Weights of a small GPT-style language model, trained from scratch on English Wikipedia.
Training: 213M tokens, 6501 steps.
Each number is 500 + 40 x the weight over its row's rms, rounded and kept within 0 to 999. Layers, rows and columns count from 0. Numbers have three digits each. The size before them is the row's rms in percent of the matrix's.

# layer 6 MLP up, 704x256, rms 0.149, rows 617-688, columns 192-255
099:473472516584519538503542513527487542436460540500516481513528473477442541473572543549467522493491487465432446561525481475410491499447460485468469503596479471557507521454488524492535526480537495
095:501488467523492552497479511437439477555516462439496563491462553448484456479541521475448542450544462531366542498606497519472479484506510469480468447484494448536504511514556543488522470461479505
094:440593507553558559471511460504501483534441477472448497423484440558521523469543485489539502502490542480527575480553476517550535480546511530495455471509482540493527427516532417532548593548523493
096:508591530453479540428465522481478502579475507487466475522506462461495488528472521516459585549493502530534474524530469493491450527519460515482520462536527522508480546577465498487449468440531526
111:526541504493545446511503518476481507520522615482511551455465525457530474580495500558477429490517470626471562444496495523541463544454479513503548480492463514476534486529537491488506503545538527
100:534481520496469513559514480445492468470494517516424487452512518532545450429503506447454572503466466563499492546509481482510457544489433543570514477465489563571589503461446478536517486451506504
095:527511492598438568442503545513509512441551496559460496519467506410545550495473463468530519508500523487483463493509506539557569545532492495512551473482557491546527550506491487492515499416490487
101:499508471453495516503445532520460484467539514507514572473491445512526519493502487403420526457534447503592493500479506482497432499486495514523528513457434476557452565468551474524472439489459496
095:469452566503511514484543495395522509475467593500492518492497546443518466442440471487550472432522575489475524437397445508509511564552521505485532469473490476500521488450500513483531468495462544
101:460465504499445523474459442525468413505461489497576570486486526402513497547436507456492559481541505516506504441524560503508476556511644523516497483506487528476497472432429512479488457528500486
102:511512520510516509526537604541511486497459486443534455530462496465528520513516581481476524575487483545448530468507474531499479465545477496496449444513481539543517471546502509504502468474520478
089:506549445569511490481460518485526494473481560540519523449573493467440532501545483549505565467496489530506517526531474549520405512462535523403484482470507511476468542537553449492545501461580488
090:457438533514500537394474486511539571438437489462468498508502455545477502543469430529481460506540489433463512450480388458480518514449447505454465516508532502428483404492493466526509556533500513
103:552520439421585530518526518546508467447472529490531509505450610546508496515432533516503464545542519469467473553522564461422521487496513616488546489472500472470462446475448485467514565567574460
105:475486418521532449488493483490546536500483479465515435452486400513476499549548513587461497568488512514531477571518457431477522525567464545579561502497460494539521463554451488518475462548431470
095:536531574612550502519504458462560455566496557524544483469507502508448589483535455496463520560514497475508516509475501485475406573516536439515521497440483522471511488416521506463507405529504546
089:462521465563461554508494511501482584550560508543509515523561532463494556504490446508494447480492477453496543483484468510560529543466446464431552472495514448556492428502505483475547463434474449
100:540510503539473468543596449544537459519499588539525565584446457485535474607447529471428520519508507480504481399493529571465479475456524431494524442513560448591450512486475502472447432545492484
101:511524474534512443526523483497471548455543461436522560538478453510524438528563488449503473500511509500522481537539510445496506537534525540546438457470529471526508516553516533456514492458571500
102:440458529480595540479468491492526468455464448500468495478529483539487469540553534530506470521489482507485581509541535497532513397554449490422522560502474472514546462469512590551450506507489588
094:501488457513470434465438578515537567567493552610451551484505466513531551502494507537530501480442459513545479540457534503507504485512479548581546504513530597610487468458530461482479481498534484
098:466418544483484457501499466551468495584496443448575454506575472437475475459504556458493487467500448579455548479482514488497515564456457484485518519504557536563495443502515397512602493469495542
091:580562497509509613484482471522487519456519464469558480474434543527499512528513519451427480474588483498483454501511500436585442470546535532571467536474502497574520498588493503474487498465524555
097:527430447503458463447504499528467485488584550512462488499525502511455502551493526430443497473478498471406529469490500512512560562505511534485479515571499501550513495481522428554484504567517469
087:506494466550477460501522523431529519408492488461482559472514475453550464490519482535515507428509447457508461494525574560471545533564546510500505446531522475510553444507467457489465492524439488
096:509537506523549523529533428475497537508510520502538476534517494469463503559513512576512478521516489500508552565487551442539466482563487504540527459497507461458511516502473475561559507437513585
106:468511462565502480499536572472528450467518516541516568451487520520540532434533487543548515499510500431543528468481513522502497452537470457481458565399481519543459512481491468458443530570519473
095:505477517521503455576577524518480452517559519499542525553415527484500493505517521494514542424499465481483454550550520546491495410489510473571477490474441455529477511554542493551451559501517498
084:462462480498439473456469515477486530469448544486503416562489460448514475469505555525432472487493479566512476520537541508517496457497525518528456537466605475509547480392548442537465565525508527
109:457502466558479485511480506531514515463461488622460480606454567442488562495484489517539481483481474509465545487470490504539546496490467480504470506500442491495444502494524415489422542514512509
097:525523445541593454503447483487448451571504456460519504483486478488558561565507533427458522541493521447511513487541516439434507545517567488540496639487514449532494550513604546517555484550543462
099:458517449414573453504426558447502531484533543531509512533434515529433513514498536513527499534540538497543439455532474460477517528505451545375554623493481468501535455480415500497516495487516423
108:483518519516433510509554451550557421490551550459506476480589502489488525512580527514598529466524502483533478518425487493443499528467451447526497551566457495449406451492543482485530451576483546
096:587498516505499464523455478476541498536467541452486471493444545541527533518520489514505463610541555526453441479486442466482549501471453429489472437502482527577501462452415498469488530559557492
095:520517516537585492556513522450490491482508528510501483508498546518533531608527441562464551525484522522551548491496450531545517549482496517505481457434520484533471496501592505536431488416516455
102:533497507484492526493552512450513483467421488509503413467510514436418611503441480438525534524457485505488561508552490529575496494494501456473491483472409501546469572472443520525531517466495473
096:486521549479420437503463438566427511482488486449496534480479532487558489449532463555467533565475477434490428429504518483454444515518446424523449509568470503516422481528514490515624464498458464
098:485471481476537517622448494482507543511568516565498500504516515466509501552495530473444553545580563466529501525534510513489491485520483502527554471498439505516535551495494498476543573502483499
095:523531511463498487486515559494627511527500542407483523498442456484485617459503490523535361531521462483602547515461483499464459512559430497480453472525516473517461497549447452609560447484453518
101:552499505465479485528507443522513579463527430465571457525554479517538482538421478453525524514506503404508467461464493411540403482515478530517479509547549495487508523551453569491458544518482501
115:519501528554523489578475522466532493484476499443522445481416545469493593486505488542518503491446493494457486487493496506540485524540474473527479521510490592545481540507480539481455513368502505
108:538480460518547423437486515515469497399541485574503459497472471478512496539470436470491585550518456486503547430441453432481552547503479557483501512532511564435509518553566493486507480494464536
105:442478439514491545484467458504460476508526481557483513582480538487502512496526451422493550475520569480524496401549503474481497514487483515582564483575539496503443487503459422499464472464496502
097:497465516526563478495501390433507475536481521482485486501536501509460515472540487540452526532496465488522489570533575415494517480480562488518372512507435444504569563491533459471495492412522464
092:492541537493575449457530432446385502468496445494470478483537462483449487489552494534499484512527496526501546496558512491483440574513531441501503451508501444541502504516469522495525531414462563
115:494528478540418511522492556474448458517523524491540469460498464532508528450468553471517474445573498447462504432548497532491482498548510421629423502480503491517473611500489486451569463507548442
100:424489515493506516472489561511494479492521419489512505508535529541482487463480495535601451477480548548486477524548511476473473501403510543459439483464531511508531504480480544473555499482528541
090:383504453460496501540529496468488514546555539610523533485517476526571518538466529463530495483526486548548465494513499572458578526526364559516528549499470533489473419508385467497509486515461498
100:506455424516518487518524511513487501507467474482575476569526516480574506513451474526460554527488533469488525475478524470470452520547465426456529529472463523490524513498472465550513554517508490
107:475491454530490509444440539567470589547473547534452519480463552434513469524523581463513430550526517453538515482464498516556493508503458484576571530500531489489574519446466415503484443480468399
109:509448551500537490522543483465498498509485461509442485600480455543519543454497558460513525504537502415497455467488479510456492522416500496498479511492545538612472539465529496436508568522568448
097:557418483453495466484497539486537521490546490448526543488470523477525501530548541554521523485550475507471543533472516575427527519565538541440529473519518495511576553499498525451506549505511575
095:508505488363496538505441550457542491545512508476474532570519502579425539438507514460508539470478441563427561439547506539502516488485502594466505469490485453464501511489506540493480473486564490
093:530563378466545459470473449459497508504549534513538508526481601458493424433470509564523552496478483490620462490517522495509530535505525459509444498523525419501463408437475456456512460562435465
100:455573529490475555486426531527430509573448531453519440528532499544517489445530480519424472484494467470474478479463530573443532443544484475522566485480549543494453482472517447454485459423507532
101:542469453485497494484537565467507475522493526431501589476509481511531520540462589508451587494453509464546472457537532522444485551533506497465510539528531483515546512457528514548519509429465547
088:486516489534512569504484447534475508525530544497585468566513525532503458485530482444562458530450493481468436482451484521502489507492500466504510499561528505517489490511510536407537464436486578
094:486462489514465483472499471504532512490493462556481539515587519454536525530406453469494514503577451527495460483512498479526544485441498484500514539460465531545468565505461595481497490466500492
101:479560545486490414547521430388455491515489481534562461517512464500447499508548483557590538459550579461464546508470496559425467511532432488475537498527541557497562554437472511435480564468508471
085:454456493556452542541494469490507470457484479536499543471557489495464589480514583521456481550465483489542498531552464464444520518504474504498553468554467489527511446516524477479458535499524437
091:489478518489470535491476465567521558447521477626546458534514532469500457484469511524501475455574432538485464592451440513493483548542569436517455503521518485580528490508481517519477551459435459
103:496498487480449476505567434480514504468468432488496543502558438509489502455527443540539481509493432496460471562455480505569421548486468541468491533469484631504479503504524518496501468458492485
091:529496497581475505487479487498490464556455502483526596452542545586481490468506502516477506535465592542516435466472529519515405594488505485578501493467496496465489493523554587529501567481423437
099:458478569526473495528498476499525422486471536475465521492460451521556488444554525473498470525509497507501585430487568514468429520537540483409507504548523481468421466435526442508455439472512498
093:541491478470491535499426580502519489503527543477514490441513543500468513585476518517461586499512544508457575623465527487494502489517533479537530473496455517519483450479487535581495492514435447
088:546475512536533489546457442485430562437456527517485470518552480485514561514481474489504412442493608585489521528464510534487455515555475569528496526523511489536573530536480431514500497557507422
100:542504526456514472435562472517599506497435551499506542495450506462419480480493560460486520524434540520475477538513546567490465470478515553540520507504560460570484462440486443498531488472462524
099:505541482462470548476470460525495500474561499565467506524516508497506490496551428557512474552476485466494492542476488452554478568569461522471449551475555502519489465499520551456453487478550481
096:536593487486555583481530475503569473497461484520445519534489492483538436492483530552463547517506533515505451502517577569578548482495506535511510501497480495494540572479566548516441509519488472
101:517523474541464501468547505439507466549530460557535505528531527492450545464498478530468567540503452525502549510509523502517488477442445553492474511459436494542477400508579542545551498460471519
106:526522486473565511548536443495521489460471523471577433555497482516392538474520551522495563498548481533547590515532529540478504473479466566489531459393532503552515496498463460550530526566433460
101:492499455536505457463475578554503505459517505459475495487436443525467515494506436475494534593480514519495455485507507456403486498472524499537493506433509515480389462428504482461456526489538486
# layer 6 MLP down (transposed), 704x256, rms 0.135, rows 617-687, columns 192-255
104:458538470468471479438545524499460461468547569458541493557490523474482490471475495537480485538475496434497490533390553470532450456449531499506481507486495508463519551545558556472494480507554511
096:504566505446487473581502446480526549561531543530581476506543459513531584439577472421488536564449551526497470517416521520516469509546524527467476437438458458430519541551503454509489490506578521
096:449559489445423507464485430504517438554485476474430426580555531505538442469511504457543425529480490535439478510452508485548521434477493494475499430477565501514426487509552532550567572452488542
106:520555552464541471517474531510518509545514477464499483569577471503510490478436545511451500507529433505476493486539476558419479542479489536456452432498510483481491542519407495469563448439522492
102:510477499422509610420464516399586573530496477532469503508487431507497522548497530444452431494546547522479453530486468467538543491465557556457556535520539468462465450504484464551513526484471477
101:568528530440488514528486481540459513508516476506577445546501514478462514506542450471516533477494490478562503566561594482485554483463444471451554437498447486481528469520432458530464502568444480
090:456525486496495516478482462526499548425475488511540516478473498551418513402486443526507492517491581466366543525438500461514483528465509467520481472464477531506496485498524498457533534551418529
096:458628537450519532452435547516412460547515520517500570510458472508553467492451487467536527503519515479508489511453529541486518507421493478478495492464381487563494487462548502554505461443445460
098:563510544510466485523522449484485461514497564440532506521470525452519511466549464527541540470448476488550528554408477418544465468543492501471507473501486445473485520479479464475417557519498532
099:536501454503546526476505433521451521434490551482571511565532457522536513467455505550582517465517478518551544441566499543502492429499517542454516449540487519481517535494432552480482517560549491
105:540547485544539503507502558562513580518522525447553534514498431458509489487531479486481505524493528495548470468528436396521482497528506536462521527458557477477520460539504493566471465562500456
098:487454559613468467495449570454483551531488419480495455489494496450541531445466540477495522477555518527545497471545517565562487482513501486510512462597521509539479446493472511547547510473485514
092:358522528504484526544527524519509458507558479498439413466492455500527531469465545554443515524575456475480476434496455490444510546503505455476480416477508440477494432520514506488517495516507437
104:496484515482499542515540530513477495520525496513518492542490548566551487498518484486540499523548505513482500471463575493475484622557550491455414529413438446556435628489499478527421558521561523
095:410611485532526515522559564575446467540478569455459493483556495493520490491457379513493600515495571479568484522421635447533517574427511501538493435479514532518544482487536510422452466489475514
098:485468500534585491458504529417498525441430521501538463504482479505503500540506483527520550520575469494467549514554414594455526564543442489549474519509508536508479488499428495564492542526532473
097:475498475490537487477530541478468492524509504514506503535434563523431506483523436472497529466524464467486467530484464537496474457528506513455544502437548469512495491483580506432460492410428476
103:526531503444480502527477477516553538585508533514536513510503555561499448495505581529523508578529443471578560462435456456465498543513479490543519536442438420483490520562426501464529525557447516
102:512484452508526578508523520434552521545490463428447517492491505466532452476490474439480533514450460501531516477460500475560484503502529567595501555564529435492485483489563463490488518431509485
103:516485498533401546544497470522464499478517454530465474585465534476492450536587550516531478548454428536514472494545533533483561439507491505519500483542506503504500529446432567545445473516501592
096:469564524485596526452484486562480542434499480482528499551542578503509612470517423489423536410505515499545548490471437513453550497449464488532538560481518508490478481479521495483484517485491439
102:451560518497536490482445502501546500440488523525478416513496441414553526461543442433436441460400488538547475509478485462532482515518454430415505541509537469522522527538460450560510464520478498
101:470585509472557547497454508514546446528497496511528446497471455602460574509472497485515536474520497495509561537430525454525535534491500479614529470493444473515541493598493515582582509535488499
107:497546461509486486462511560552436565526523488493511552496485535504495587510507535520466488494495426496513486453404534471526504470515512444520486466518493457521505477579480431510513538565456525
094:490530467511536524550527416557547472542549512495458513424512514468512539519493490548457448502435499558499488557572539511499492442553540468449508509557507527569487570532544527461493434513527458
103:488493474518535467506562491535604436541485553530454516527443458515495470488496462480569513592503498449528469457500516539497528529460505549462509441432497518480547496569486430454415499435462456
103:571476522548489524469463425444516552446516518472544487478549558525512564523559472536509611472575494586558547503477479480404558450498510486446517514508444526440538502450436521537498418580493500
104:492501555516494474516506421523503525439487505557589501462489504546493466611498464526503556475492489434480471430476522574519526516505544486494463509460478454533473472518468511461458560473470463
092:547436537491613454468519476504484540467500542491504509526532496409509519431440480536515505515564452482472499489515630488538513459484519495463518415567511458490568529481548517487577508505540486
105:475482475504511446451504521506525555534511511483466503552493443514491487555511515465521532442548454554533495471525469523552488536463514543557520506513437509527554455454464455521613517532466540
095:503495480515485483528508484528525441456480493513493492567527512541511508471537533536465446522487495442429454456434462481497454585552506431512546449493529581481511478501480428454508465493488565
101:516483558460438575495499518522451531541560427480476531475497493487471501480501513475542480516455465528585486460526498558421509497451561481454473520500536455549471519487511488555568481479471583
109:426505556492511550516514573542441506472487527569564519495497496511490514554494485526561523535440561568474488449462512549477524552511537435581415481500474491474489521513521598491488486539480551
101:527498496521529598513551532574468487536480462540486507555516508451534413523467479499477465597569459485428523515520447461532514497440563497475431538509541488523522533504514577501484554599543492
096:497492494506442522536472483541475472499547482516529497437496501420498499484513573450537545511526496500547531479403468446555557550510521433494478507498575527541457451519523472511424450502527574
101:448445539512520445569395512480464511511533503540509547544507511545534460478426535548489531447504541473518529522386480464505465447515495517484507536496513490451506510473530574559471535532486536
103:488478536541485450507529457469501586561544466493424442544494466452466448489483522527502501484481511482488437447625467469532562507442488423443477543569506506468470481545475444484452459516506509
109:464506466475499535483483502559515602506463472522524534475500534506493524535496506467457550470452543518474522505555559468495517431455500522547436447509481464478544466517413492537448494497509505
097:450539455548490535554569528483473547412494476458520559554540467442504393433580492492500477474453456518491478432491392469564517552546452539595546409578499479461476494460506498454462494489543501
101:524476508483529473483509534479494458429471507516498554540467536535456457546450451504474548525476423549576523495523485509428601517456526494483473396490506582515411447539530560469474513477548444
108:564457494543538517518583527515479515498495595488486501499497529472439491427490488538559493572488441448497489491469546521479423563498422492526495405477464459486460495525532468491496509511523486
105:538446488526435476474506484523505528454468563483508539511506500446484500546426479500507449537534491458530525484597481534576471504507492493517506521461571546491461479472520450522510488517489569
107:485472441477528553495506484517511495500413478556470504504486498494490510519478559578538585455472550457515492437487556482479475514535470479501505562450512481535547509534465478510485501443468539
098:430582473536549496564522497502454448477469461502519498467546417581529483543444452501499507553528489530456479507494442490524491507489445496571491560488512495518537489549546508484513506540526548
102:526517487571514482542523505499543490486463483453518533559462504561590468452518533515483478505547446536479582542464577473476509569460478529434492472488509542449482498523474524455511525536471502
111:467470524490521450511479419460463453495490561427456449465435494457525537418473439414495477520539510517542508475486544486483485555493490527519509485491503506508568515467441521548525530473488495
103:489462553539464467515545520442548475482447447480503480493534480502469466418463486553459493502479561521418592576542467496556485475567522503553494522510505504504405571482449426573507530503478457
102:479536570507470441526548498550532470525477600523476560518469480464445518540544507414451496546491525431525426520498489523511477465491483506471521573463575549515504498506444433529451428447504495
101:560428462515559567565587471528462513439533517530466535546504511530467598512496555499460534498512456432511497480501541544484505531508495534512490484550468497526474435483523486407503525507490494
109:509443436547452458503519498499494494459531538448505471499467555477461530447562527440629453498495499449480487474469551517433415469471539513496518445430540585504518413489530540502508414559466444
105:507543517576479490555539521491449531455524434490493473503471493528486510503534500495535534505467512510530420495465431466503569459456526468481491492517455472526506563481541505497499502566616476
099:497512414490563483516432459483451516485482460480523485542536414504500487428492517518468472481490469547462506563497461522508451545427488548575539497511513513414504550536502501474427517363496499
099:423454534440480492540443503544542470549535467501441490516507525503485493458468518473490500554471518528457609480580439503548498470522500488515592549435506423544563555432507529486462511524475418
103:485529460500504485510446547493495483447459534448479495541477601491417468510569529441450487519544538486544457461493452512504505527528522468493498488515451505496447602471439520436596487526455494
107:511524524470520406489471491560501507492428485508498427454485525527458485544533484538524485553531464505496414430434568506447490446458501547475548471492507505447531485463476508507518552420493413
093:570440500472548509531505461522512548422502434397494593487524550453501499468495521547444517482464463529471514486535570531515513464465489484499408425544521418503494485489564492514477495492505547
093:499524476494479527509537481576487493504436500472487505517466520498468541503487531449493541480491516529523555571517547433538490490488490466517527421447519461508489451551445469552499535466526527
094:441442500577481478520475501467465467563479479526521459511522533458491473524479523536458485485519500517533492468598547386558486471521445502495452471505485537546541473553542563513484489551485559
105:541511499555513425469482566442525464564532502483475499538475515449522479490515593527528514551430435508482557518487509537498449516530489419495536528449514426498572405473486514521506411501495553
099:552476480543458501463451472515463538441484500494452502488507494550474530465541446547482468495452533534479488512539546510524443504478431442456520448493518468508498485509500572534524487475448453
096:554463513449489478537542537487499506505427537518486469491528522532502490586432473499544497431495493532518482535458486485474492477507572522558506451509478465567493507548459442485497554502514549
096:514474501513583519539476456478527505528516493529490535508481528529483470494465509514525545547450491517466435385477524534506618525523541542497543532449557478454542487506574547509523490513456495
095:502463411523526469549439460466562515428524594552428474521492507494500503514463485558471499454566516501505518467484593439547523450525507513482527471445565478505493499447467483489560507529518474
089:521455460481513599488548487452547474473548454427445535487603539502518547464504507530478459482451547583434561499534430536526520526501478499505514406507480519527496465508468511527465573492498530
094:487530511526544471550516422489514576478503510544525466449424512501456527427443493527537557495493555518516454557537543454528537481611539467439517502467499521539522445415476513508424490431484555
100:441527545504484507544517533546510449574526451529479516474502531497496464494481486542518502418504464455522561461521482516550482533517492539488546428481464545521542539453468507534468457537487458
097:498483535454532423431444473451491500466556508553454502471475514419519479453520542517489434536547455542442484461548538440576499509430547484519454467478519499532457465540493480507491505453508575
097:500490502484518522556530496487564460562523503473422531485498438539567491541484482516500469448445485464577539469485530445440439514508483490509459425458442488520547467516495493546522521507483450
103:486512467559492469463500534454587474526479484503465465497515483504484476553549456529446509556582505513499547501432458560554489520457540411528517535417485433467453544479492551527450532468479517
105:534465488481497473485507450464556456473468467498540495518519460480503506473537577499460430533527410473484551547491452520470499441375503511508486484535487531409530478449482463431545475459536577
103:485568460502472523514528503444505486536555519442524512489571446460510505434534515450505397455518438515508485448513519399501514491467491434539455499410501549504420537551451446444496544512508524
# layer 6 MLP gate, 704x256, rms 0.146, rows 618-688, columns 192-255
097:525516504385470452497582487474509523452459500485575491520496491482524459416483492498517484489515474530412517518513492549481393487479588515566542497508476515524415539551480459548546521487572481
094:504495496471400512520524472518402520514485462558508483457512430457507519451542557448508521459519477484519425514484489461556511545449483567524491517549519486501432445559516426535483506510451538
111:546489487530537474497516498507560489543465522527478493508510465503520476437511446546457468527472544442515509481508443509484525450528570503505442517560486485594488439496519539472502491534497438
116:488586449465500421447491526538488529493544484523506549559439488536512455421456494480412520526431546463533479486543529423479545434536498472495569459510484525486498520417530521536547532483537483
102:445478451447508547476499520560460550484498498500481447470456506513484492563502540520462555476492442442500531460530441517464527497489532452513516499500508536521498504439494528478540488473548494
096:537508483475496448517553470552542508552565517470422489533547506455468474490539566501476570545519480505536427529562532494455492511492465457440472459447569455484473489486508460503503464467505525
101:480514637465489465489443442524583539458419482496572500512549519480473459562547570439458533480469499462501485458513482534468467480543511557508487521556581513458497480490482502440509518470564528
100:449563482481512497500477536523531511577545470593500515390483480497500489506446524556460498579499468436470492509568504507442545475442491418535451458535498524525407428586539492526523402466564544
109:500504413568522469444523538429467539536529492513442479520538501467480451456470503470511466501538500442534480522549432543473475480576439497522453450486528473578494546550494495493487543557497480
101:488480486464406512494530512459506466450503547480488527495528450454460431568505456514442459441474484493540565536447504550496402552426545601409526541577475498471466502508478514463547491410474525
099:564553452474525480526396463449494504515544426549427557503433456489588487517496522519494488543460476420523421494533543525460515447507454474445528495513499468471596502440513476563523462499554527
091:451491534446417507491543466434517476531522497578452460464490498471525529462455460514512497593454486439521503444517504507536477513542470432501533521475492421573476517492447488416497522466532515
103:486389419430540499506514489466453552448517512511517482452545458436547505473474565518537444466500515510540520437564548597470435460405499499502442587507505535463512558512519552474533503516427526
104:527460479553523456472445540497503491516514478491512474519495495512487466530500479510458476491544444514519467476531435529508503446500482440504499586516502445483575530501539494492455483533577478
097:512530453461532465514527485434495447456436490511510522484476477484420522529523527453539569480488553469551561514543509429446505483521524585515502534526459458504510460540480447516461574501478514
087:430533504483524511519452450462547472480438519456425501538484460438507480446467492472495495494538576487566457466465547578493521563575456472531493436555477567517437479470557512510508507430562540
108:445541468550463480537493488436537503476489499532497399517472529532542563503489499455497477451505567506495504458535472504486471518502491496464508453463585504521495544553484468516497480455511521
103:488523538480457521493518473437469485500484452497492468559557498502502524547552476532463444540516475574474482472521489571502490472459471480498534482546523526499488524457430533552527552543453498
101:466455467528511429486428434466467541419417480495543492494418452514492544518492574410476474494438494521525488552508461504520461483471524563504460484546528546455448567563481515482491458523510493
090:425488517462542478492593478481519481522478508521507461546501498548499523468523536527539569452484497420524523566552500432510495477521585520465459562507496580446498532494520448528494483519525428
099:505499456518431472547414570496511461508455534519465494473506452522507449529512506482515474392533545501462503466555492492496520533451476468483528481516463491522507521487483489534539475458443439
097:493512597545519495477448576508532502501517518572546528497502517478493523466514484514483486465494483542483505530514474432574521482597507599479466467516497498614451531471515498510535519421524499
101:580561485405482468419477506449527530461496483549510497374503488494520521432530481528504489508395499472474543582646492516481499474436512554481454473443534524419489511526505483521517544443441549
091:566547455474467429477509490558508448493505482463575498510515461498491428421475473444501531448480489514490463481460469527499478492494424507404543543523501477450544484503575479541448509542410489
100:475444492574533505450412484450499526458485562574469521521476504557559488454510489500528485475445522482498492538586538525480506515486472416444535515450552449464487487491474512516477470503530521
114:521438509568510513446463531510548488454558464483473524502417530535472519470520532470520538474479424492485462489530495465511456464533510448415393507519508513534515535559508473455502559488480517
100:537479488432449481500500439524495555477527456479500455480520481467540551448520527470475425472489409466517552497488499498564517453498532520558554467499538547477504494545490525436501569507457471
082:399440519580437499469517397520432525494503535458461517516488424485489482592479553532467452531529514528503528473531480492488493498502515532490567461511552571437492567535504510498412466524529489
117:455576476465527465462497527521424496483495568451495552593448468373484494548477559510571480467496444511486574504519497535545532544498478497515533512426481493500593474461539482468516416519533507
093:434511513540472466489561538545522522520477533527506516483521508426409525437513492475475467521476547502476420426541489503492501523537611524508511495526512424509488465430519484542452510468428545
101:516494551470466476522542480523515509530504526478422496491559520470478535474567521425495471465491432480521624543495487516543578526477543519394450477518471461535503535479553512556470454467556562
102:522453502523465486566486539501564524551501508565464514522563479503484458416487510522510503499446561415482553545545493483533494500578461438436480518493544524521493490499504428538468486508473583
095:481497483469484537497447471530460522501491527503489496515494528498538502439482552562510547507497534512435581442440488582494536449480485506485447585554530452541484484511479448477445554466524568
097:482597492490481510509546449552533503524479463580528534441509530504530546422509483546459539537488510538477428520553490470415507426521455480469547496455481562439494532532507508505484592541440517
107:453379458503502491549489516546525498525551461541493469534507468512577467414499564515549531441498447485419506428516557518485522506525535495457526523535533494422426527471564557530448564511495576
104:596430440528429451504466506531520499473504492500554499494495502508540461476507485545492476497509502460482560518489480497485481399539436496443460475501464470566533544453518542483529514500561562
095:437543562477511477510498539500445422547529485478532480456516512499474499485473489550535469493488492514547490478573524514524463411502478446537495474599592500518474478448551505480460492531510572
098:459494571519457526497504535495513553499431569510518518480452498538467524493500508519457550472519450476494445406490443487509535489509455537537523432522531562564466502516492413447479487516457563
100:500494533552494479449494463517402539494478581449498518495501464531456564453432430530417479414465500500527510490530482535456569525539471538528471517476495506543469495525503499510475445463473542
105:463559516450487498487358432516465504554560558454466480531533507520473497517451514510499499506413474480597541456586497505515495522535492475505437527517479492515504480459476570519494434508445535
109:473426570531448556425488523534516577529553489495500500526569476430519533484497481462506525549500370491495511491574431406544499481531497511517483507466504527457516521422462524571520440467496555
109:479514460495470475494461554494517500504448556531481516568473501455502477492536406492505528476566566465433524487530441516467524532575509504499529552492473430527463449460452530536522452545549508
092:463509510434507525472519520453566465424502504478564472492567486497564409479492515536546529503477518439489480477556418498500590505544562481546499481518535598499476475426539524526493486519473416
088:431469492454481575459462459471473511450444545531524504469542430484495508503473458466495491420543474458474539493545500546434494479504479498490464490455513535561472525416579533463489482523446539
110:546464520539470483503432469443528504436490473533439499526527468533438501521525466556536453480504471492518542515529439441551513515508523499447502444523544465478527452535545435452436579654439519
101:528536619437463452501506473589498496505549523526550439501460510473409521457478470553454465463547516528499495575494525443463532486476506475467499522479561488540475521514493512503511539507550518
094:492534493452457486500501502521505540568457469477487515457425499508456494542557537513488573613488547515564487503462461455481451494457507499517490472517500526569499472567450504528478514462540496
096:432534521466498469522473516451468551605422465541528513522457424547554549430573493521511494516561525527485438441515524477513534482525481514515474517520401407476461542482440528511477537541543538
102:458417444515440501519494472473497524455560460484512535505526525495493481425442597482624501503549524517493464520489459492471470482470516526540568465420526569597497455554526444513467444535565503
106:474483489462460528556530557520500557545531459565590553532584529464478433432456519548455526468556472511457508518547560512483517536547404502545484572537491547520453541488525526484495499538470581
095:488506434465492432565436611446539420461471569505484502516477449533499520450538514556509532495478455522543507565476456577437528535507549559492560559569497506489497458563559524435488465523528476
094:533465481540503549509442460494455456507452470499452500518483502495483481524432534537558524624516474529519552615532528484532477454540533622422483462457505576465500496501538523484431504548465572
096:561624478526472523508505535492439563446539562462532509516493458514527563518442490505480464498512468492519476488504437406522538564565543528473495543543477432473527479501414428510494485545513441
101:414516445418428462478526500533466460545560481524536473520447505511566472544525487451446464532538511524617432469535500524498470506414498557507516547525475481515519486546453511541526494560489458
097:424556455483537435474515489524519505522493502452480507521527432470551578493513465423512506509505509517501507455536498474526518524510551553471522473427583545493530452472592516626545551519509486
087:474511547450506499527516508547498476509500486467483516444474505463487466440496499517405502520499543440523562485486486441493579425509478570508506494468437469491504462588457493576519507511473487
096:524566483464562491500547498497515517459524491516558490622554477527559509496513509597530520460507488493510514475484491534511449446452494522471478544554500507414407511490524520517526516440449503
099:432488440449469532515481446494462509549482562442506397501546537494554447460518447484509499536516482457444522508504513474526526543561458516516521505423530505460486459516474522482466474550489547
096:525484534537507538557480505552493413514437496536551536508488502496476579460440481509430535498451483479534516557495485501462514467486545572511540504508435533496494456551562500482462530507532489
091:496519457476540453557588499435475544588494534486565522451489484504567556519508478523449491509563488516481512473553534446537495430462452480520588559442474569458570519496490504513468491446484512
102:501567494481554446445518462534521590546475473525475539457539451466465493501455501561449510511474562489537467424518475395509510498456473512522549454460559531444501452481468489536494465490440487
090:496494541493508439545545530504474494497445492462497442428492569510461575491483528507423485467389525509498483490467452577526459514506483469536545472473557488527483423421473542473489461507485466
093:510461519480472494468524553522458547474548526551516458558472482523544526498500532469544543474578490461489442508576522541532533444435483518441633483478459534508552507445474525542550507502494518
096:578576558430512490461473513502464498520422483512547497462465538462493479456480454447485503526550485457514550424582416532480537557430528508438526499442499508516540548518515500472544522476494507
102:508526514499478437485482474510485548442493554489591471487560475502533457544490526534493509560446605504494485501439517463431481538537477570479527481499525409527483527542447503533563490498532489
095:508494476472496496517521459457524530475551446563560510483427507482484514502467523472522491482511432412503528582551459534508540526591511503580507490464581584520529555467566487479507499550466463
099:518524413518470463485498464473542509467516429445432419551532464465469566486504554485497518491475569432560495535539527524448473532548426538427450551505541509437552512498489523462472435483449407
102:447506442427535520534493523422435528496515464571461538498515476489513527429498485480501550437544478511499515497555506534563427521521529520540446546477451490424546465503461492593550483511470527
102:517480507531460506527473568524516547483525559500509503460499470480516511480553467491461598578445513462480492507535486604499465448519437536533488532508495470462538525556451620504513504534546471
103:442449463538444509563516461479535563445458522474572527492510549451517488534507515539486503460526487503505461501536521473632469477406488521514466497440473550554495534511586515468517490440434491
100:480486456421555422535536549552483487491571578446490518523573506542482549514510518518537481434514493467487430499551435456439485546469441543433422511539523484449426548502593467563474467479489472